{"vocab_size": 13511, "norm_eps": 1e-05, "rope_fraction": 0.25, "beta1": 0.95, "warmup_steps": 200, "schedule": "wsd"}
Each number is 128 + 24 x the weight over its row's rms, rounded and kept within 0 to 255. Layers, rows and columns count from 0. The size above them is the row's rms in percent of the matrix's.

# layer 16 MLP down (transposed), 1280x320, rms 0.0465, rows 874-898, columns 0-63
size [ 90  50 100 101 109  46 120  84  26 119  98 116  92  96 110 105  92 102  29 133 113  55  78 111 123]
[[123 166 132 146 100 147 130  91 149 162 145 137 130 142 137 118 117 100 157 144 118 127 124 151 151  98 161 152 124 119 154 127 120 150 154 124 150 130 121 157 117 123 164 120 143 107 117 112 162 149 165 132 168 143 100 135 108 107 102 114 143  89 139  70]
 [114 134 180 135 160 118 140 109 148 154 145 100 128 141  97 128 107 150 124 166 105 115  79 119 135 116 151 173 121 167 171 151 149 118 148 173 147 113 117 127 122 101  92 117  98  93 146 123 130 124 119  96 129 117 171 104 164 127 103 120 132 134 145 133]
 [137 139 161 121 165 139 119 141  55 113 111 122 157 123 139 129 138  91 125 148 136 137 157  99 123  72 102 139  69  96 153 133 120 121 157 118 117 128 124  75 124 125 115 138 127 155 117 135 111 154 155 171 125  57 106 110  91 142 138 158 105 120 127 113]
 [133 117 145 185  87 115 124 106 107 107 112 124  79 172 120 125 133  81  92 143  68 104 150 119 122 155 115 131 153 127  91 196 111 119 160 171 136  87 168 153 140 148 121 101 140 111 132 126  91 107 143 149 138 127 127 105 104 141 120 116 115 119 132  91]
 [173 122 125 185 134 133 163 129 113 149 110 130  99 108 107 120 125 161 124 114 144 121 125 171 126  90 139 160 113 139 145 113 113 183 148 157 123  99 147 138 144 150 116 128 104 141 105 118 138 125  81  96 142 122 122 102 100 142 166 131  73 115 136 148]
 [144 106  89  97 176 120 153 123  91 151 137 137 119 103 140 164 144 133 180 133 113 161 115 163  94 111 137 103 116 104 130 130 148 141 136 125 126 133 113 153 147 145 111 130 117 145 165  95 101 149 135  79 153 141 152 142 164  96 131  97 101 134 178  90]
 [ 54  73 152 184 134 161 133 128 121 156  92 102 110 131 133 147 140 125 142 111 137 122 117 143 119 108 141 144 145 148 117 158 154 133 142 156  87 130 163 139 129 151 127 126 129 141 148  84 111 137 147 100 132 140 112  95 141 126 155 122 115 134  89 113]
 [116 139 141 136 117 123 126 144  82 147 135 134 121 127 100 147 148 148 144 157 119 176 135 120 123 137 160 104 112  92 131 116 146 142 146 141 143 155 108 148 139 123 109 108 152 116 166 143  89  96 102 105 118  95 127 113 161 166 144 150 160 135 124 139]
 [142 157 129 143 124 133 135 149 134 147 127 156 114 137 158 135 136  90  80 134  99 140  90 149  93 107  84 128 131 133 137 136 134 117 140 173 105 126 105 117 149 123 151 127  87 159 107 109 151 150 137  85  92 131  93 143  71 120 134 126 125 183  95 102]
 [107 112 143 133 118 112 129 123 120  94 112 151 145 119 134 142 132  89 152 123 162 104 176 109  83 118 135 123 103 151 149 126 130 145 103 127  84 101 173 130  95 169 159 133 118 101 126  73  97 117 110 118 134 158 140  98  95 128 152 123 163 145 139 173]
 [155  93 140 113 128 148 139 125 180 113 107 147 108  92 113 164 132 108 119 120 122 151 132 130 113 133 134 113 135 150 106 109 132 109 130 148 121 140 168 157 127 158 171  69 158 158 153 121  93 100 107 122 138 134 143 115 128 112  99 125 168 110  93 138]
 [145 116 125 151 113 136 132  96 130 139 125 157 130 162 119 175 122 149 126 129 151  92 115 107 150 160 132 103  69 134 146 110 166 127 166  87 175 113 136 134 118 118 156 130 144 136 125 120 149  98 140 130 125 120 123 144 155 120  84 122 108 155 111 135]
 [174 140 132 136 167 143 150 147 132 160 141 166 148 105 107 157 134 152 120 116  92 109 119 187 108 103 163 143 133 111 132 126 124 108 111 135 119 107 149 145 151 100  97 116 121 139 123 102 115 135 141 123 130 102 164  93 187 179 124 147  78 128 119 133]
 [115 141 109 145 113 166 153 121 118 166 127  79 126 136 106 156 107 143 115 126 121 156 121 140  99 106 129 112 122 141 120 171 117  76 101 171 136 150 158 137 143 106  97 157 126 119 133 132 113 119 162 116  87 141 112  82 151 127 165 120  98  94 115 122]
 [151 125 124  93 124 102 196 145 115 137 137 121 103 142 144 105 133 135 128 125 133 149 115 113 109 140 135 129  97 122 165 120 123 161 130 143 177 135 151 134  67 131 159 142 151 120  93 137 125 134 130 166 141 142 122 138 118  80 111 127 139 142 101 125]
 [120 150 138 145 126 138 109 130  80 136 137 160 141 137 157 156 119 131 170 116 115 146 142  91 137 120 135 121 109 135 102  63 110 115 113 118  97  91 103 108 134 102 101 169 116 134 120 120 109 115 170 110 127  75 113 143 137 103 114 128 128 143 169 110]
 [123 142 207 129 112 191 179 113 115 183 141 132 135 133 101 176 129 162 167 148 111 143 146 141 132  91 140 120  99 152 110 108 130 119 161 157 117 134 106 178  98 138 119 121 142 128 115 110 141 156 109 112 155 112 149 130 131 154 119 136 137  86  81 101]
 [129 145 150 178 168 130 115 112 120 123 130  78 104 150 116 143 116 109  87 134 109  88 138 144  99 176 131 113 123 105 140 135 163 141 142 133  76 113 106 154 145 133  94 130 142 120 129  99 114 122 144 129  96  75 152 126  96 118 120 158 161 114 124 138]
 [103 134 136 108 158 110 157 130 101 120  82 133 141 110 158 129 113 118 114 106 128 157 109  89 129 125 116 128 114 142  95 151  92 121 135  96  95 120 126  93 127 124 102 150 139 146 138 116 136 117 136 172 130 143  74 105 200  90 140 110 148 120 133 112]
 [117 107 159 100 167 106 134 118 107 148 134 135 122 132  84 110 101 123 108 129 139 102  73  94  90 126 132 110 133 132 145 132 105 137 117  96 120 142 113 152 126 134 154 144 138 105 102 141 168 146 155 136 165 136 129 116 117 130 103 121 135 165 124 180]
 [105 163 173 126  98 120 108 167 131 122 156 139  93 124  81 131 110  89 116 152  98 104 153 126 136 121 147 119 135 133 123 147 114 162 122 127 163 132 165 144 132 174 113  78 148 145 131 150 138 145 137 134 126 104  80 103 107  80 130 149 111 141 158 121]
 [164 124  65 133 105 168 108 144 137 181 170 132 136 112 116 164  84 131  99 105 161 110  91 142 104 163 217 116 105 140 121 131 169 125 160 118 138 158  77 112 153 143 123 118 124 158  88 125 101 154 131 125 115 132 128 125 140 131 148 144 124 111 110 134]
 [148 168 147 102 108  99 102 140  91 139 155 152 124 145 149 183 157 114 142  99 136 143 132 129 141 116 172 130 133 116 177  85 123  80 136 108 122 156 143 100  99 142 125 129 127 143 124 113 118 153 148 105 139 108 199  92 139 151 110 162 145 105 104 109]
 [104 137 150 129 102 136 153 139 117 129 137 133 142 123 123 136 149  96 100 136 100  99 168 132 122 121 107 146 154  97 131 147 119 113 148 144 128  92 134 157  79 109 128 133 119 159 120 103 104  69 132  96 149 155 123 113 119 119 148 136 127 115 134 116]
 [114 157 113 160 171 118 135 132 129 126 135  77 138 147  93 128  67 132 176  87 103 147  95 139 144  89 136  82 130 114 131 125  85 131 120 106 164 124 121 153 158 133 123 120 138 126 112 157 165 133 145  73 175  71 136 117 113  82 158 147 133 129 119 123]]
# layer 16 MLP up, 1280x320, rms 0.0927, rows 875-898, columns 0-63
size [ 54  98 105 109  46 123  87  25 115  97 116  97  87 115 104  99 102  32 131 109  57  85 116 116]
[[134  95 114 116 128 158 127 140 168  82 127 147  93 114 147 148 123 116 132 148 129 127 146 126 111 150 128 152 125 119 121 118 129 137 117 131  89 133 132 147 106 173 144 130 104 100 121  93 126  95 112  98 122 113 111 145 122 131 189 134  95 126 100  98]
 [144 156 128 136 112 153 161 166 103 113 158 103 165 150 120 143 161 121 138 147  90 157 169 129 158 130 115 123  95 124 104 127 173 101 154 125 133 122 126 141 101 139 110 134 161 142 125 126 125 137  97 172 170  84 133 163 143 108 118 134 119 125 140 109]
 [ 67 150 120 151 113 110  80 151 140 153 192 105 173 170 127 137 107 146 107 148 142 156 161 129 128 124 107 112 122 118 143  60 120 160 106 144 106 146 109 135 138 144 148 142 128 135  87 112 148 102 115 131  89 166 108 140 145 104 157 125 159 121 136 155]
 [107 170  94 152 140 120 153 167 152  94  81 129 133 144 114 117 153 114 172 150 120 122 113 123 131 122 105 134 130 155 135 112 145 168 129 118 126 132 117 100 208 106 143  64 120  85 151 103 191  86 132 133 162 106 116  97 150 146 171 128  97 150 143 122]
 [108 168 133 125 111 142 114  89  99 151 142  51 136 114 105 152 116  84 128 143 104 148 149 153 160  95 122 106 143 122 140 124 106 108 107 142 163 162 128 129 167  94 124 140 144 141 133 159 127 136 101 137 157 147 122 124  93 145 138 114 134 127 116 170]
 [ 99 125 129  96 163 151 126 138 131 127 124 112 112 125 104 118 129 138 112 141 125  80  96 131 128 135 133  92 144  93 112  83 100 108 158 158 145 149 111  85 145  91 105 137 162 129  76 142 132 156  92 136 134 139 117 159 145 144 108 110 134 168  97 121]
 [141  90 110 106 160 176  92 129  76  85 128 150 125 125 169 159 137  94 142 117 108  75 116 100 103 141 134 156 159 144 108 137 150 111 121 135 154 136 175 102 122 124 152 148 148 135 126  98 123  64 131 126 147 172 137 158 134 128 190 163 131 127 146 115]
 [127  96 107 136 131  97 116 104 108 152 104 129 178 164 129 124 153 123 123 110  95  94 140 149 123 159  76 133 144 138 132 114 123 136 142 116  70 144 107 121 106 138 161 123 109  90  86 126 128 111 117 118 108 112 139 163 120 137 112 117 134 131  92 145]
 [143 121  76 138 100 173 146 118 128 179  96 114 162 105 153  82 161 166 137 105 147 156 117  93 114 140 127 151 118 123 104 171  96 134  97 147 142 139 117 127 138 116 166 148 133 140 127  97 130 145 113 130 121 167  87 148 118 126 118 125 118 144 146 144]
 [125 145 140 132 158 121 101 137 146 145 129 111 149 132  76 145 111 148 131 109 147  79 135 133 130 101 121 111 162 132 114  96 143 121 118 128 135 118 115 150 114 120 134 121 117 150 160 138 137 103 165 142 101 173 128 133 120 109  87  94 127 139 114  86]
 [125  90 100 133 141  88 139  93 131 154 143 138 126  92 157 107 165 124 125 130 152 137 156 125 128 174 123 132 129 152 133 193 142 156 140 153 143 114 126 126 107  88 155 135 113  78 138 126 129  86 145 138 131  89  90 195 146  47  99 106 148 108 130 137]
 [119 123  98 141 111 115 127 129 103  99 173 104 133 101  96 119 109 121  95 113 179 120 149 142 126 112  98  77 168 106  71  71  98 130  99 103 140 149 162 161 120 151 116 124 130 115 119 126 118 166 125 117 122 110 127 110 115 101 105 132 150 142 137 158]
 [159 120 119 135 123 160 122 129 171 136 130 132 103 115 102 111 134 149 117 145 134 144 149  99 153 128 132 117 137 130 147 104  99 130 163 131 142 129 111 112 159 146 165  80 103 156 127 155 123 102 114 124 166 101 121 139 106 108 122 125 125 128 105 163]
 [112 136 139 118  97 118  87 114 167  99 151 144 145 145 135 128 126 118  92 128 106 142 107 158 137 144 136 111 136 132 131 124 115 111 114 114 122 181 148 126 103 133 104  77  72 143  98 100 116 118  60 130 125 138 142 121 149 153  79 152 169 111 131 156]
 [152 149 170 117 163 133 126  72  81 137 141 145 138 131  73 161 137 111 163 172 103 138 148  85 148 113 144 149 127 121 120 137  87 137 103 103 110 118 108  95 109 125 164 138 125 100 126 122 149 127 123 136 129 103 137 109 172 159 150 118 104 120 138 171]
 [142 148 128  80 127 169 127 150 110 119 124 109 141 132 103  72 114  83 118 159  98 155 137 128 103 147 129 112 110  95 162 175 117 138 105 148 159 152 117  93 122 179 108 123 150  93 124 145  77 124 122 128 102 127 116 158 137 136 106 134 128 150 176 123]
 [ 89  92 115 148 136 136  79 113 148 160 157 161 129 141 130 127 146  76 123 148 156 120 140  83 106 116 147 122 135 113 150 171 156 129 146 101 118 138 120 158 132 150 142 145  92 106 153 134 126 144 137 180 116 101  61 166 147 110 150  98 169 128 137 101]
 [105 141 115 116 122 111 101 142 101 129 136 118 132 171 119 120 152 121 131 133 119 155 117 130 131 139  62 128 143 116 163 153  97 137 135 133 139 136 144 122  83 129  87 145 185 138 122  86 148 123  76 154  94 135 149 105 145 140 139 134 119 142  98 145]
 [102 135 169 112 124  99 126 178 183 131 115 119 137 126 134 170 126 154 139 138 126  83 142 144 145 106 122 121 123 120 103 103 196 116 143 143 146 152  94 128 171 128 139 173 142 130 123 119 134 148 143 141 133 119 149 147  99 100  97 166 144 128  71 129]
 [110 141 167 181 116 104 107 159 143  93 179 134 161  84 120 134 117 161 138 175 134  88 141  97 136 106 139  81  86 162 119 105 172 103 134 134 112 122 106 135 146 106 167 155 126  77 117 138 125 104 140 103 162  84 155 134  79 136 103 146 127 109 106 139]
 [110 179 147 142 123 131 153 142  95 113 110 124 131 128 102 114 138 147 126 168 116 137 149 111 147 174 102 124 135 169 111 100 201 110 138 137 164  95  98 157 108 141  92  97 158 142 145 144 151 112 132 132 112 138  77 115 125 154 157 178 112 129 116 153]
 [127  82 130 148 127 131 118 112  77 129 142  85 159  91 110  88 122 135 117 135 122 127 144 109 125 132 100 109 148 126  86 141  95  94 122 112 102 165 103 103 107 121 110 131 108 140 144 138 142 122 157 129 161 172  96 121 130 129 113 176 131 108 104 108]
 [128  88 123 159  46 139 151 117 103 170 121 128 116 173 141 110 139 125 143 133 142 130 137  96 149  98 146 153 165 107 127 134 153 105 118 126 112 176 173 159 124  49 146 120 139 128 106 102 163 125 113  99 108 151 139 115 103 125 115 110 138 125  98 168]
 [148 103 178 148 109 150 154 106 121 160 115 149 150 136 158 118 155 127 117 129 128 101  97 159 135 117 127 116 138  80 137  63 140 138 133 133 136 130 121 160 152 119 151 114 117  70 112  83 123 119  75 129 146 176 130 139 120 115  69 110 127 102 119 120]]